{"n_head": 6, "bias": "all", "lr_head": 0.00333, "warmup_steps": 354, "train_tokens": 147800000}
Each number is 500 + 25 x the weight over its row's rms, rounded and kept within 0 to 999. Layers, rows and columns count from 0. Numbers have three digits each. The size before them is the row's rms in percent of the matrix's.

# layer 6 MLP down (transposed), 768x192, rms 0.112, rows 628-767, columns 144-191
082:436484505470489562488523512497536460510495496526512534443493483469488504495512484517535506459488489469497490567500499544505519493483459511548503
100:479515525524506468556479456477461476503499451505524523487505508506488487503465504489480531485491489476461493499474517514517506464494510533489555
103:474508494512547526498500450487507537533521484478458520499501528539491502487511452526521447505480498504550517507534454488486497488507473500530513
127:502493518488458550516508461468508483522471482468497504546540476504513494457543508488497518533508474488484497448451559489490472503463466532478508
109:504515534521539492539504577442504550519473468467474490493517466503534523507481500517506537514493468507503526452483532529491467494474505487499497
096:495490539487483543501489527517519486502487463517494487490536504514471463496479502517487506538511491471481524495501492445476508449495479483488483
098:525558527538469450490501493489461509526470463481506516501485491527497471525508474513505471509498508521497501526485475502519508498538534471511478
109:499540491486540515524508510509463499467510481484494477498472459483513519511493526476502499508515521433463542523524524454492483524505495476499478
109:456500523459522520488472495475519458445511515518505529535530527441510495468506514513459482489514498513483536470541495506511470527533471545447477
113:480489450480497486546514526442470486532535483517467472434438494547493465465503527491495475530535494501532459518483527487507493500487512484514517
099:467476496467463503540505520515538465501540522459522515488489448471499512486515549523518546515490468542489485428519510500500501491505459508482501
092:470519453526498572510519495493480486551529482516501517542473470552540476490504491482477490500479472492502475490524468465510488481492509488511452
085:482476524551457556525456513508534505478444514538523498539505500467522499515471525518510498450518483475476508494549511475501526500498517538459492
099:515514494541514463495492482479516488484548499468523477492489489478454510510483478408510487494510510527496470560534460542468519484507478503467502
083:508510513506523506468501495482490515539573489496485510521437473525490460484513560482485437517473493526555471523507484521515513497543516481490525
092:459538496465504625473490483509473499510493516532487526490497540536528491509517494480526495436462507502533485531509498465506463531531530493539480
094:509526497510502557492513517495508528478532526527499522530520500513502484546502514463505472485493466569506509522506543501490498517438469542524466
097:490497518513515525506486512522514502462566538464492500515554475468494516530490476486474467532480512487480497507541487500501472543501464467473511
107:468483543459521463519525562520500533526523508502536541510516502499534499494480471454500484493496488519547533489544511502464507523486506476505498
102:519487495489528488493501499502461499497544520499505489481493495551504494456505480482490504519512479536478534455469514483500563506447508482544503
106:511478491515486524484559463478481531501468475507486506508463537520534545492508537462481508506487513498521536522493530549489528573524501479511488
109:532483522512482494466511473499505511526502491476496517494533485475490510493529527506487564513499519523464535537508502483507465481438501479466492
098:476499482509487516536556506504497493494484464537508501492477439506544470468505519535494483505506484548498449503534511524506472483492551490470492
093:505477559486491600502494525488511455492505483547466511498480517484483500482523502462502542475479495523501465471518496527511533525479491474497471
098:477511512499468465505542514489483522490488531530516501498465511479531502510468546499527526468485509463501519491486514528502521541486515491467507
081:493510507472530502546478545519489465497506537511480480492543479480508517531548474514524496515528526483534509473501563526476522455499453475500469
093:514475505469481509500514489496494500499490529530531487506500471506511496489529490472534446492485504513518466519512503470538550462483495512473546
087:455489520511521498480470518512474471507493486472540502516502476446544507507477486517522500493495474505487557476492456473463499498493492516489473
108:481544515502503477517570523508495528511507466479538542504506484509458470528506494481475475501475482496489480502515517512532498510459465525489539
091:500488495486502641500477474530507497471517534480538498490509498488511472507481498516533494477516494497492520500531496496518525495448492482516446
109:512554527513525474539494494509527490497467486472548496512516473476473512502492522492464490500457509529474479472501475528517472497522501498516520
102:543489503514498486493490529530496495469532487508570504491485505487478508488454491491506526505513505455504514493527528537511502474504526499490485
066:490499495522483456473500481495469538500483513526486468526486503569506533496466498477499506503516517567507468469506475497505491519519527503478544
101:498473497493500487517493500472475478470515467490530475483512503526525525525515471469525511498513457492531508483498471522499543496445482510452480
105:498498483491475531496521481520509488530523479521482489525499465470505532555512511458477453516495488465483509488513495496506487465504499477515411
111:539444550515540523487489494529485484476471521445500471499526519472482513506532425498504515525513544478467506469512509516493504504511458472488491
102:485524467493499571486504545480463522522511519554515493504520513509541506465502436508550488480474518474522490497473518474496505520533478456512490
091:505522512502475516505534516497502490466470510508467493527493532522468503502493509492532496499508499506512489492536488461525498521492474515495539
100:471499529505530527501495498488524508457464528524488501501482529513492505517496503541505521472483545488523504478489554505521492535454478470535516
116:479465486484467537528490464534500519520498489488469498508507487483463555523460507503503517514508506434498510499529480488463512520493486517497475
088:500506505505488467495472514465524507492506513512505532476484491489462542486517487498493532514484500430517518489482498506461522482515515486507463
106:509465508495516535540491529526515513539525539543534527486523485522503516485495547490489516477513506504477486513535511498476466507508526510459518
106:490514516552465519501495508513498517507491462488458472489480476557506477483494582542551484491483492466508501432476496470508497521532485493505475
104:486515486527458471506506510510524492480480471519508486511518512474508495444498492499542487472509499521480502477522542500516479522479508460490491
101:520561505477512501507493501536469503505486503473511461482507489507489547491524489466532483492497452478496502490494499474505490433531529473489456
095:504531487452479518489473467543483501505484465484570513475513500492507496524537500527490516476495484479509516515512501486543518501502506507462515
106:540508486515548476520491518493459489472483521485535507492489490496524517507475490468494487482548467438511520535477503525476470473493534539479559
115:516516542560501520535485463536492469505482532519513453498478486510489547514515526526502468557514497489500493499488521507485481515514523527516495
105:550520536505468508504553511491509518508497493524471507471477467515489481523473494533485490459480492522473465498494508505513527491484500510494508
081:492524519521532450525470534546496530538529528528533475486477515497505507489494528510472506445460470494500538474544502461477535507502455539519497
102:459466463481500539514522512461443517505464532529516501492472510453526510498514540488496484521502486495505504494527450497489558454448503507483528
110:497539478507501479493497521473497509508517510470476460485518531563472490509442498500513506524541475511485494543522474475471521464498531457451485
099:496430490523496524456489484516478528485517508542470513493491500550549518524468518510488485493506484444511514491520528536482515449525472541482506
107:482530565493512488474523530478522501462472546519440454517493513510541509467495497504519537516507499475474481496463527486489468506496514464495443
102:508486517488491604521511467526483520487488469454495527480484515511535541549485521497510525431477501460510541465454478514507480496510490508518517
087:523507534523483519522482516482492482494505515506511512476506502491543503527518473513553497500506463499520479461477538490513558480494498520479486
107:504470491487533505499526488526486482467494501455513467502487532502519481509531529488524490533498500489529512476489512487513487467480450544462501
104:518538499501552491504508527511484481454457558492522497523501492481509486468502504530512492441469459475459524508490497485488513466470505490525499
092:491515481478495634504517505494498504530522492516503480514499520528498508467487476512495503510525489516515503566496514458507517508453484490539482
109:516486476510458497496460499479503527504459505534493510501523493492517473507487536534517456537511477434472477488503510474537455444444471496499505
108:542551505499499561516497510459469499524520564486496534441477527501473477504509462498529517485489480454512449536495495505486509526458475527505463
097:473469495479533530485497458476520529490486503496485508557545518494472497489531521519527499490530492518532562473517511472479491537464484499471437
109:455520491461480607505523498522503454503489525518477510502481509489526530463485530464488448522494536515480500515489479492457516479498481491504474
123:467501456455500472519529514475412483533484557524516517461431499470495507484496496469508505465513487528430479544439535536494506492535518487487497
112:502456489485494477462489508495538497495490465530507490476498489494488492504527523489501513457505504493496526529497508497450518475498501527470539
104:497507512493544417510505461468510558455514511549506513510506505547509538490512505474465501493512461506546515524498483529538534467529503497519493
088:493503531483532497510484509547513507481504490460499524472535505552489473467516490532531494525505482527584533500530507479507533472503498458533488
104:472490442519472493470480498476476509477501504552510476543488470467503495477532551452483474487457506480482503535474507523524493472505536495486551
079:474495525486514483513497490499512510510508534448512433530530521508452505525513509522551493467494481495541521548532505489485510474462480480515488
104:523477501497453491509502438527518495496500456484519512480485516497507520527490525508461522505502515498485480452500521507511450499544535512510517
105:468509517465479465498512472473490530458504553505519515526515513473499455500532499515461490495502498453515519487477523490457509530504528490524519
095:490450481521493485484460519494531468520492504478464510516473508551465497512515544495485496463462518489528491524518516503525478518495465480481455
080:490476488508490693465477493482502490527503533489483495487453503488524506486476487488499490525505520435484494514473494508495500468500538494522510
109:523490518497502535492497505446527516481487473462500492484523519439507486528508521543533511488475520497504506503495516461501530485495505494466473
088:463521510526518572521495501506511529497474477556489471488505528480493493478492466510512489479514533473492476502514502446508531518516487530480427
104:482540497525496513473525449509516504536507507468502492513523513515492442491504484530481487478530501539503465501538463515522509498478488511529491
102:521508446567466423518466487515501486522479530496529537548536528519483504484515512503475487563546450538517522472526495513479477449503505494478483
101:483524472491484561488517487540486516531512479483523484449535514503549458482507491482531516472485502504531513534445500526490491480494548486473514
100:483506475513478587528499458476524485482523530529504513503476474491515493500531500491467500488511498475503517505506506499507546453427485512524479
086:453503515523473521433510484480516490489490475527514521474507489502514480455522478461476516474529517481520512521527515470491505504482482510525486
088:490514559504484450530540481460508427520475500482532495476501523489454517556541485526501523485535497515473504506492509489482491499487451469480497
101:466499468540519477520539492474456510502459493454506504492486457472477431514504506505472525487438544539512448481519488546498530496484524517499491
082:487490479485525492488476500446480473525526479517543526486469546542536489482485533493471432477465465470477494463493496481478496522482510546547573
113:492527551528488503511525504493521494474460499471475483526502488483442487495474506486484476466513506527484474460476522510528535512535501521525526
111:509506511503510489497484523483525516512460489556516525500531489529476491452494505471510472497459480490506513527514498509510521489525523494529560
097:472497475542499502500522513515488480473462505531488485490487515505522490474544522487536459504497489502523499506497546506458470516482479507497488
086:479505472526496455504510488511489501456514537504524525512518511474460532478519505536484507486518507434489500478475550472468508487506481518498551
105:488500536532452524504486481472500498480481482500481506476540514518501499483512501494463509497513512481521524513494484499493513478501472509504470
094:440531488513510468539492498501487481569534477464500521515472473502507491560507526507536503500529505455502494476469487514489490439487512491475483
081:481470527452501520476492527481484471513482532519521543490524503470481507490510502562464546467524513431531512484483474489502485493492494474544508
108:487509497457469514515493495490537490532504481511528491484513490518497480508520515455507522542527503465490474480501505506516477500452516531475507
109:537492497526479483529470519565481482511497505527523509456466471513493483528492513437511505511521494509468530497524472493502529470515490484538541
087:543545513486511479532492475524501517495522495534546495515514496525500458487496485505512507510522513487520470482529524472521514477493464491514485
103:506515502468499454516471512488517498536538531502532482452480537497523532468510552529497523517491473496497530539463479453503469512477512502489527
115:496496515490501507486487537497512481513506470495484516502552521480469487473554536471476499498473492526459503487514480515546507526526503507496495
100:471496477489488499514511484523430512538476520513536464532446447513483503534487516491496493498515465487484548529440517466503457493477481500482557
092:507499511478532476517502517496488506489507523491507519531478488503509482484490455481500527515429489464436545548511448556503497499504482466495512
107:524539486491497435489493526485520496447476522493517492493499529497498469516468520468498516510479515511470477516523474493496491488537514543497512
107:513476465513480513510490500508496527519506464519491481521502509456518499510480530573444488460487496523460502519506505473485520520472492496472547
109:463481504526461437467505503489496509530467527478543501514502491527492527523495521499512498511511484503504480476454481499496471502492503513491509
076:495507502489523472474464510482547531487545513509491491465493495444508481471548562521485469453517504471468506469501535492500524512499467467539488
085:524538490472553524491487489454477515523471534515534484457465534478483477497503482551492517481482484517489540519513498473486535488534473518465484
089:505488494508477526487520501494452470484500491500469478538506498526530491499476524538476504530512514484493504498486510470484508484508507513491565
093:493501500538460582507488511526519459483524537537502484517467511500443503518503503533494488550504495470459538485505506487527481473431542529506513
086:497499527472520409526502489479504521525534491508520523455511491515552505506485501498528481460509539477497494456525513456509479557490497483478472
134:462503499484441469484530512494454489482491480483506480499458520523516462499462484511488470531505529485525482536521498463506518485491487462506511
106:490518492483513511461486506498536555478467524480484475539514486529473478513530487490516524468512514501456529464487517494508462530481491516492513
099:538466501531486549486472465488468459470502506516492467506494542452505512509525461518529471489492514484480483506490490493530462500474538510457542
091:460519525535516576492549498496469542484470476501506470510532495484481488490496515487528470496492548482540550477498444530516508492502512491507513
097:510497496499540472520512510506507542552507472494523510505556497522520470464472471512505459488502526535515480460480468478489511502511489474499469
105:455567504464496489490457532449495469521498509484483487496491513503492528484499519455466445515466533499525495503467481485480501536494472427531449
098:493488547519516485513539494481505494519506512507505492509473478468520469493487490457456498474448479498515473503471459535491512478509518490501519
084:517500513531493483506467517508501465516535534486521517476448482443523541507550519492495503508489530504483500528506510512493509511506460521442485
111:494526481505493530523506538490551492532485516451466472525523510519509509478446531503499492500488476511443550470523480477497498506556503474479478
093:487483473514485664488490512461517527535479523552472488484485491462459525511488489446522510500480494500515511454478507525511464524512510488518484
116:529506532488492530484509477526477535506550509538516478517504483585505480507533508466510497483495503444513506442506505451493490481524527528568531
084:492442512533555486458436476518491490472553526481510574516481481496546499491484514527500480495459530487478527463544508467480489450494559484522504
103:511541495497494654530472533480500485468497488519468488489531473511528535519504466477456552507507516475536514531503529501479481497486502499508482
107:474483511555554480551522473454512521505507521466535472523483497532535529454527475507500428514465523469485525487533484505498516477545507528487489
099:512472532500492487500456561496480507527513513509511516508482531481523488509542524530464467518485492506471509490503500493517463492529490512516459
107:540553487483494476489512489493560486513534468525479506497469531473494486482511510502529468509475511437493488501532487557499485549490526469506505
095:502530470478457601524537447524531505549509517527509495498538507504458516502462498498510514471500472499504528464489510468509487556507499524497511
085:514449547480516477504489517498546465489485494542511533499479537444499513499486502542445495493507495433485490483496525483467499511516523476474490
100:457477494506515474503490502515480526494480505469457481497460547503497486541502482535482449502511504462538530494474491478496459484458472519478503
096:506448514483517452501485537515499485478481513506522514467491520451535468504482532482483475497457494504470458553472503514503536510517529535549522
093:493488488476500520489498477556497471462491503488517483530494537499532478539519496493468472484531504433507474486517486464462466467515448483499503
106:495507509524518524508539437501520475558507497518489554503478501493489444485443482503474494524498521463504509489472539543554511483479515519478502
083:484487521560499519512465528486484474507496517531458482553495462480519491499546503507472496511517485448475469503484553536498504485489478482478513
106:520494525526523458491489491534465469531483519549528472541473568510514518465538466549510491476476530471479523509482505454472513509508519513531512
092:506490505497514468494486478502484465521465512486511508540478495456538514469532505463480516502494543478484488505524509499504500502480503471473539
086:499470485477473481487505513521449535455498509486538513483524479451516476516506488492495529535458515526512508564496495524527482473522529483500549
085:509516494453511511518520549466461535457490491482517559500479489432503534526519507529490503494520506455529508501500497494464534505475537517513534
093:479541521518525458483479500512530571517464462493563508494465508479505516480419502503518493501531510497502510477520508557526507491522543503483542
094:517502508528504579520516476505525472546475504509497501526526492486495544464508491548510478505541504428523539460492538457476482465512494506463457
096:478511490478448609508514484473472485493499474493481526521457490484450492545456511533496492496492514524494530483475495494510477532523538532502576
098:474460498506487483539484508504514494536508476477514540472521525486488469498504496509497497485533516542535502487496482497493507509459499484479531
092:480514509512499440508472539496499509483521507514487495477496479480476548462507518556550502498574482567493492475508526544487509500478471533467489
095:484551519551504481491504497485479488492524514519509529536527450505523504524495490527453507514519475490496528513522519535527471448503459470472528
118:491545487465500493535531479481513535477462524494492456488496510487529516532499472512472503504502474509512506509507486500487486533471464504482499
101:529520493526468474545528519493486468439482516546525518527491517513487520494463525495544502509502504478537486467541484527476471517515515497501497
# layer 6 MLP up, 768x192, rms 0.108, rows 629-767, columns 144-191
100:521488526524512461474452505563533517500507521528499494484510481480482552538567523463508513510489504518493511516479487537488500508462510493522537
104:535515462466466475524477540517503496500500544506504496490511474493502521529469519499498474537515495512525470470520519544505481523537475498531517
113:561481509448472488470487482558512495468468489482496500473487561515474518564527463490473548474495478541488518491501512484511517530490503519487499
110:478495526466526490514510499543499533497493539500490498512516500505485498501480463437503502500538556532519501492520514553510480540513515511480492
088:514522530468457474522502563507487519489516505529508483480521495446525495507479502471501503506530542503526518502505429483516490515486514520475490
102:499489481503473487500478528472511545525472508458485464485478461452484525518460501492474503494501504536474499472522472480495462568506501502492488
109:488503517524475494500511529505538497479527518498486497521539492488459495515487504523496498503474505499518484517535501516496514560535571481533462
104:521456479464503470526469492542532508470464515542478534524521503490515487504489522451518528512470463494499485513489485497499516504533505502515532
113:508514472507524477468504547509551548487506551483470495448474520488498521512546496466544463505548494491492509511523514533544522513499497498541518
100:488482484490480491532456458541500488490485478522470446510456507499535484530477452516481517488486491507512499513527509485546474518524498525455502
095:474479466518511491528456532464507533516502550509479463480494515486495521491521526495513499547486523523491463491498484530506487510507492504480518
082:477559518443464490458559515501494507498502493505472534502500528511512530508522504502506527519507507521517483523478476519495525465484451478518477
101:548520514532548475461500508541541493498432501532504465484509508464496507511478481502487483523493458501544556476487508499481476523471534512485506
091:485484483513475508492502522516525494543476512482523518498527489480480490513522440493524536484502491516508490506477497471498432510487503511457468
095:521444501538521485505489540509524468473505517515483509512512511482462498520502525508513542538499473508507525530520484518496489479469494536512508
086:449504511507475482495512511518513436505462491517499486480510513505523471499473492497525516484496501470516489511507491504494525486512506469462482
095:504486486502553479540476482499528494473519451472478501535510484463521523508469484462487506430459495497520499503505492519517460526517536476489502
107:502525473477505475441514533508497494454492515472497502509527525482548477489491495491511514512527483572480486503505475493512465496502486495504528
109:523507484481544492549496555542505499489536537475523502525509463519479541523518536506518487474518514516502515533494493557494495509473513529492541
108:467528470494515487451467539479518521493509514548539498499501531505529536461443467458536480489514525521487490494498518519510508497501508536480537
110:492463469493550492515517530526470492417486536539521494514493521499507504536529506490513469525521521508487451485479505502504504488520534541538511
100:508448511486541502469490498506523502472516498483488458512517502504446537539509516506455510487557592550488485493464486504519488514493508529518498
090:496545465503496484462459487503507479502512518482517525498503541476488492534471510502537518521537506512564504534453481507556447475476528533493462
108:491482489485505502522517534523485545475495511504473489533523493518511493528506501470543513476540483501526527493512502494531520521483520501483505
077:498468493524500484516509486467474597545492447519504475513476521504480458513517465478515527547482544526467499554496470514477499514522500554491529
100:527549473487499488478539501495522515497482484508498509522490502488507543504490434528490503522530474520531512443530533475509464524504516501467476
088:489525515510447481527536505517499519553517508516492538469476497500481504456516452504501537482529478506466460505513533540578464496489523470539467
109:545473457494487478470503533499496476497545508507538448501472507510483509502513531499527531509505556529498496458551466493471481498495503505513501
084:519496531517447496457506532477523479515484513495481426528470492465515494536497486509475493493518526512504507521442473474530468488529509551471501
104:513504545483464490495499462534491498472482491507440459521498462486473478524478527509516504491548491537504516500548442500500521510503488501466504
105:502534480514467482429489460481524502460488525516496527496521521505487497496483493474486504489488498512542486544485494458563525492533493511501479
070:510504516499472483532503515513520492501501489489492527500528505456493516434535496514533499487519507469512496533489503507491475530510477501489494
101:512468430534512482515486486490499518518531562545491463490488521474488514490496505517517498523456534520463448481513499478520488494538506521496522
098:482467466510504474527460493523440486473491517543509507505492479505480500542480528506492539529497523494536489452495522505493509514508522513502573
110:517455506479482479492498497535493482473505502502470513489494477509510481530586501482531520537492510519511508506537444517488521487514498462526565
097:469502510469572495508483461524504537508517527518483510504500524503467531471502497523555518447502501508515502512474473541545511524513513505506510
090:496467512494472484485481489492489471506495484471504526501502470520502511483508474502531543501496474496526484519522489561512501515485495483475511
097:541509490494508491521507494517503457478510509453466516518493524498504520496493503457494454478497504523523503468486487481486513476537548506505451
116:501505497533519474487525461499543505487472533494482540513513497458470508511492526482547485526486489520496415490484486518511503502501532480475528
089:489558456480501492525473542493457522505511465485491459464531478463496507507487500475508496532462522497495510492540490492514481492509495502494517
105:514496487469502491519517461543499480511469511480455494493542476474475478494501494503509471528531515540467488507549465496500510513511525476504515
104:508462490496510462499453530510512528476506494516482412547522499515484516530501505528505486518494516491521514505547479540521516526528529473467463
107:495494491526464480511522534516539491488466500472472505487541510506522504538532523451517501499507544519480506524460508458506485469502467485499534
097:541494531520502473490543505554518526516448481480470539502520498509490504527512512485504500452520554535507534491471496508468497501486538502509531
092:573524537488510477486473532488506517511469525518492474497520520443486547533470540489500457512480493510509482558528505485490524477493511483537497
108:509493517470448499555563488535498504485506466472488461532537532536521511519519482512513540487514472500519524457514496528490519519476535465505464
108:531469500513533457506509532506475513506530474501448494492576476513525477497543530500473529520517565512490503504511539536448508483529499509482503
104:493489494499506471509471537527512491480499553535471504500512477532498498512465503460528509482498486503496453499517511509518504476470497498455498
083:555482481497534506509487499562453519497492479505494486545506506474483502509484496436481466507508509530531546511530490547529452481492505565517501
102:507476480520516490471496487502510474492521488523496496529513490516487490510469471517486488501456529524530466493517517472558494480536499475470509
117:500511472522456480524500463568487549564536491481458463565521465508478493526507478484502530487550478541498514510522508459486496513505513506489493
097:541515485464509489464543542482579510555522515514446509553486452490492523485496480476489551510516508486540471515462480515500489539468509521505539
107:494531508461521456517492511526482568473519496505460535477463468496504497462530483478491489468515468514522513512475497556560494503496501539477506
095:508521481461463490482500520493531503527542472500543479553458492506486537541499474520509501500494496515512531460499480532498492498490532489529495
079:490519459497485472501523511490520481482488520473522489487490471463511498494483556512474505488503539527516530427484497499495485510535579520481533
105:476478489449482486511478527489507519531466488505495522522557509483526488479523467504521476508483510490508481512511519464482519527522454514502480
101:508477494491493483489498469517486528489544532481509507518520504511502486493516520471554503510537526524497468493517486527535530514523519484479559
091:503461510499476483493460475494545512480446527528453428462509490494516518502482479496472500495476494497497473530489479494495476515474544502424471
108:512486523488495486489490495499465525502545482521492491485517482512472533515540500505501491491527562549520472537514501525488463501466517526468469
102:475506512499477482537493499504512457450512521515498490516506452496510532512493477480536454460489510474559498502486464478526537500514525501507511
096:514520485509440478515524502523472493538515490528501514493523495496496536487492435476471486503504508502535467504459508545558490492512511508506491
111:507477489488498505540450510511536490512526496526481492519494524508521482539511421488530522521550490533522500485497508557470495497493490491456548
120:515489501535555488507494484527483514481512513514477491528493496513510470498553512486495496509527532514551446449515450531511499480498536487510507
111:500480455482466477512531495507491520445538514456473504521476505513526501483502534480485523496468508488558518488494482492479505531498495475471490
108:486515516468506490516474511501517519538483484520458504512497504490492529493476460473503541520521530496475525504516511449484451533515518489466505
080:500528494495482480490527529488499514496517505485490479457480503469498542515452494519487491438501523463512534514533494502538442492467507473509530
105:486502532463527497483465554519525509516537516528490494527496463500492555473534493482494475530514486512518539515524476520529492484513506509517447
079:480564437486447487481508514502511508548504486523495477456475483493474513500523480497477525506488487497523487537489524474531498490508518460437521
103:508509498501518486520484515477518463485472493545487462536496503487505505540509510539538515507494548488504521547546440478524523538537514488516499
109:522529516532511486517500487493535528494460499495491530477486517504537469483514507468491531475512505494554518512462439486498538505559506514487524
101:549512493527507482515503512491480496511497505513538451499493471480502485482516506493477484560521508522496496477463512499477514484512516577508545
083:486488497500482515493477477550552474530492527517486489531505525493501519508493478502493528479545517538471455486498498506540467515496513539471487
107:508487519453454480476501521543497490531517500486502434465480502454492532504506515496522458519494521553515517492521438518489504500449490493506504
089:470486513516472489479547508496494551488531499452494488512487481475508477533503474479480533482536495505483498492519489507566451503492498511535529
101:495538494507532464478452501508527558481509517498509515495512543548491522502494516485511453475464445479466480479538497495502503521479513513469538
100:497527462494508484502481523485496509504510468501509496475509506491454511455474498504512512520483506473486475494506505481532483568495489491514467
106:499500512468481497507472532496473514506542524494530497476484481486518484510482494500500537543499532498524477488445499515471521492521512525475527
099:483476490524485491537430502520507492473510476506470501534511497498519478528474505476505523539512484494504515536487474483498462496514477509460504
084:547492537461502492504520475494537482499440495555491500558513525489525533498524496517485508505492474518495503484478484480509503530530520500450510
094:491510494484466489526528526515483501494497493505500464542497507502488523568498452488482518513498518507504489493455465514492501472558476509472509
104:485524472486496483515506585516528495497502494507461534484544504501469517501511502472523500534482522465547531508489457501514507495511501467493482
085:477525489457504498495484518502465525497489503503514522503540517516457502484495502490555497465559459542543519528479500543560453482478511494491512
114:533502528471513490503505446532490496487499511531484471540488512475492451502508519470527535487511558556509493479507474526526539490536508550438516
109:576457497485493484441477495548462494467469486535498481501506509482513479555520501515513498543535472509497450492540488534459514491500493475475481
099:516511498511502483501520519524533530488487487503465469517537507477486474494513522451492495506542508522513531495473449526473475491502492554457518
086:526550485498478476461490529488460502488485502514464496506500499497460490518505508524510530507501499485510488490529508512544471503512462504494498
106:502509495524528492485483538522489508510514548493503466532499523495458513481491515457524475507489505519471463444517469527546478525443513526554499
097:544450443514521478522493531474539475461491531526469488483501475430489545553452493480504494501482501494555511447493461526505507487505531513549565
076:522501474427472487499561508532488527504529464489524504539513532495493530494499480505486508500502485504510537446504465494487472472507541481496529
108:557527528503507488487546487512477484487449533496510458505474528502512502491469499507504478491557524531501492493479498503521498540503530447491473
103:542505492468516488481469463518516461494505490480504505518493486480428541492516510513481462475571516502537524488538467540537476481510529464507518
087:495466463514474479487514486464518529558496484481476503471494516512509507445498498500471543470485506512492503515503506469570469528534529521508543
111:519521523462508492472489461473494490506527458510492466541478494488460461489545531492481501446513485541578507499485473515494513528487537507480513
111:488525530439480503547525485527497473490512463494510486536500475445488495518491503531524472519544528526546509479469483515544521538521513511488498
104:529501489468511497491437506507504512470514511499494530495576515483478510519517565455516542480475559505487479544505465501520498489585541478517522
103:508538457434471489520499481503488538470518521502492506511492462515510489490530524477522520437501502531553534520495463484552458494548540543513520
112:517434512525484492529525490520474485514521483467488449530530497521507452519534517512507530515536513494536507483529488548477523533471534457449517
106:490489490504534477538506516487495536495463483527476524493493493482462517507516486452512483495532468510490487509504467512535512519478509507473514
109:543516462480525489467502493518541531515508548519498505525525522509469524478497526455503518481460498522498494501504486484504444526490522518509496
079:496486453506469482490564482473472492477494478458502512521494510509508481506488471471518517496506489496538450515526470497561479475497507490510518
085:474503528495503483555524551545520485483473521464468501514516474510487518534550527521530503498476488489483487472549503549508510545493523503529503
102:498529512466541514502506475504501539480498471449493465504543482493476516515521483454488487472478502508551473477480486514520478454481505526456507
089:492493473468477494504516515494496499527503455549450516475578499481523533513470511488492505511513490526502460573504484493474488487482504496494479
096:557485491458517497504484505541487529483482510537531477510487480485471541502484434541492516539489518496481526464492500502476482465519486524462473
124:523461536473520479521453476529483482476516539490483481494482509468525514526466480529505512532522488518534508464507482522475494523464472492474473
105:478473495459459483527454523531492474532525474485499504483460477465500532474485526472567494549469505517518473534502434520487476498561502486520523
100:521489502489487474561493523523538553501504485507515510500495470496518510510438470488506506512457501522527526468512471493517523521494483523550503
079:548499503471477485514459480523520477484556520554463501539478504535508548498477483530500503485521473456532463526462533527505475541532530500506508
100:475484513511480503500478524543469503458462490463505459497534516522485445541516561483468486507531504517503506536440470495498531493463513491530520
111:512480495518461494474497538499535513492451473519513504498507478505473502523491497484477502489484536535512510510493514504527503507507520513499513
105:471507526474483497543542467516489497525521469505481493499480510515484476496505514467510489506485484518536496489499505532513526504466525531485517
084:513501498499496484482455527501461531476501499505480464535480513513511500473474511481527488508454504495542524534524494480505514512498541520511476
109:511503504525534483477499511534547511506514501500483455488524512503434522488507504463540533494549477504509525518532480478528485515488528537443487
100:469503477469514507488508486539523479512486473468485507475483528458461480516483496516508550528499513515514535480499467531519466515512508514486497
109:485463483484505490471468537515485526492514505508451443483495458471473469498503486490494528485560508510517523466477490520536466511487497523504479
091:524512486491476524446483459515472546511450472526491496488470516506460544511482499463505483524501501544538538470495498466501481493507483494452488
098:522472478520499493469502492549516486532465498488450524524514488495471509502496510485526499531516498523492482499488515547531473488506496536486512
106:536485477517473497491505519518484523513512536513513485513499474492476557485488501465522505511521535494479490517498517487507514482512518530552546
100:515498496477494486515497503525543488506455495531490521526532450476513560521510456516515544481537483518479501483475514529507466512509468486505497
112:530437505518552471438484541491484542482505503540490494461507493504514490479528520508478467520515480488491513517551462492536531476467477549538476
088:497448490528495492487454534481522512431487542437477504496502498505512533525515498491543492528518500510505471517510514529511491518496541474462453
087:501558482530501483479514498479474528513517511450500499496513492533499478519556522444556539503484527521542480519510468532534468492504487494516498
099:513517482514487469457506521517513525526489510501515494499550516490481492500498465477540533515528519492537495512512471501520503513475490529540474
099:474531499486508494484495485505524505503482495501526482534491503517482468497508462477529499476517497520556535490539483520576462518509542513470537
091:484417471480484477484495504519565489487542514493484467556461464494473496536497503502474500526519529493505527498448489480509502525551461523488511
102:529515473490524493500519489505498522473516518510496472508507485471478533543515530482485550496495512527510536481501482496490519529492495516509512
081:512497500413477489478515475532507492527518495525493487465528497496520510487462521451521529501538502521509530500476477488507443534475525474500452
109:522506497501519486472499524492522532488450523511501534497495459446452530528550494453518481509562495505478492528495500503495503532456515529544500
101:530483471505499485481491557479497540461472551487469510484472487510479528498503521497481531478523542512483530497501462485490491530515478505510502
089:518521496524516497528520499511506509529510487466488509563466471521519533496545531458509491501536491508508509474500491453486439536529502523459479
079:510495496493503488513500486501507521508461502492507499544510534463479494489507517495510482506520484524499483540512485498511499489519544495477535
098:495526486445478482489501478508508471542491536527482523497521511490469525488492463518539502508509495514509517493519530505482451505479474511500515
085:547480462505517487426537474474541498471513506473519487547528443482478480504487520488458461539517515517482494468496493497538494479519501526485534
113:495533492485531502462478455507499506471482469472442447504504496492481514500503486504552504488533511504513486493497496494552499525490484491490498
097:507464495488486487471477510563505510490496532511441514482500515501481519509504538508495493513497431483485483522475472480521492526500541512504449
093:519473491512451484506514488493450529497458518502488495524502504491489525502497502508501494493502551517471473537489461477481477523528492514519465
093:510423470474436481537472482526517515511462496472482477515527497494512544544488547484517497554476482512541455471503459496488528562506515496531486
117:506516458504518480484463546512521521493480480515493478532513513506506530569523454472515500506517516531573521489509503495466496460527490504468537
108:499520481493482478535527519545481499553471501490465509480494473471491531472481521485483490489476485503517486539481485492518517523489513504515515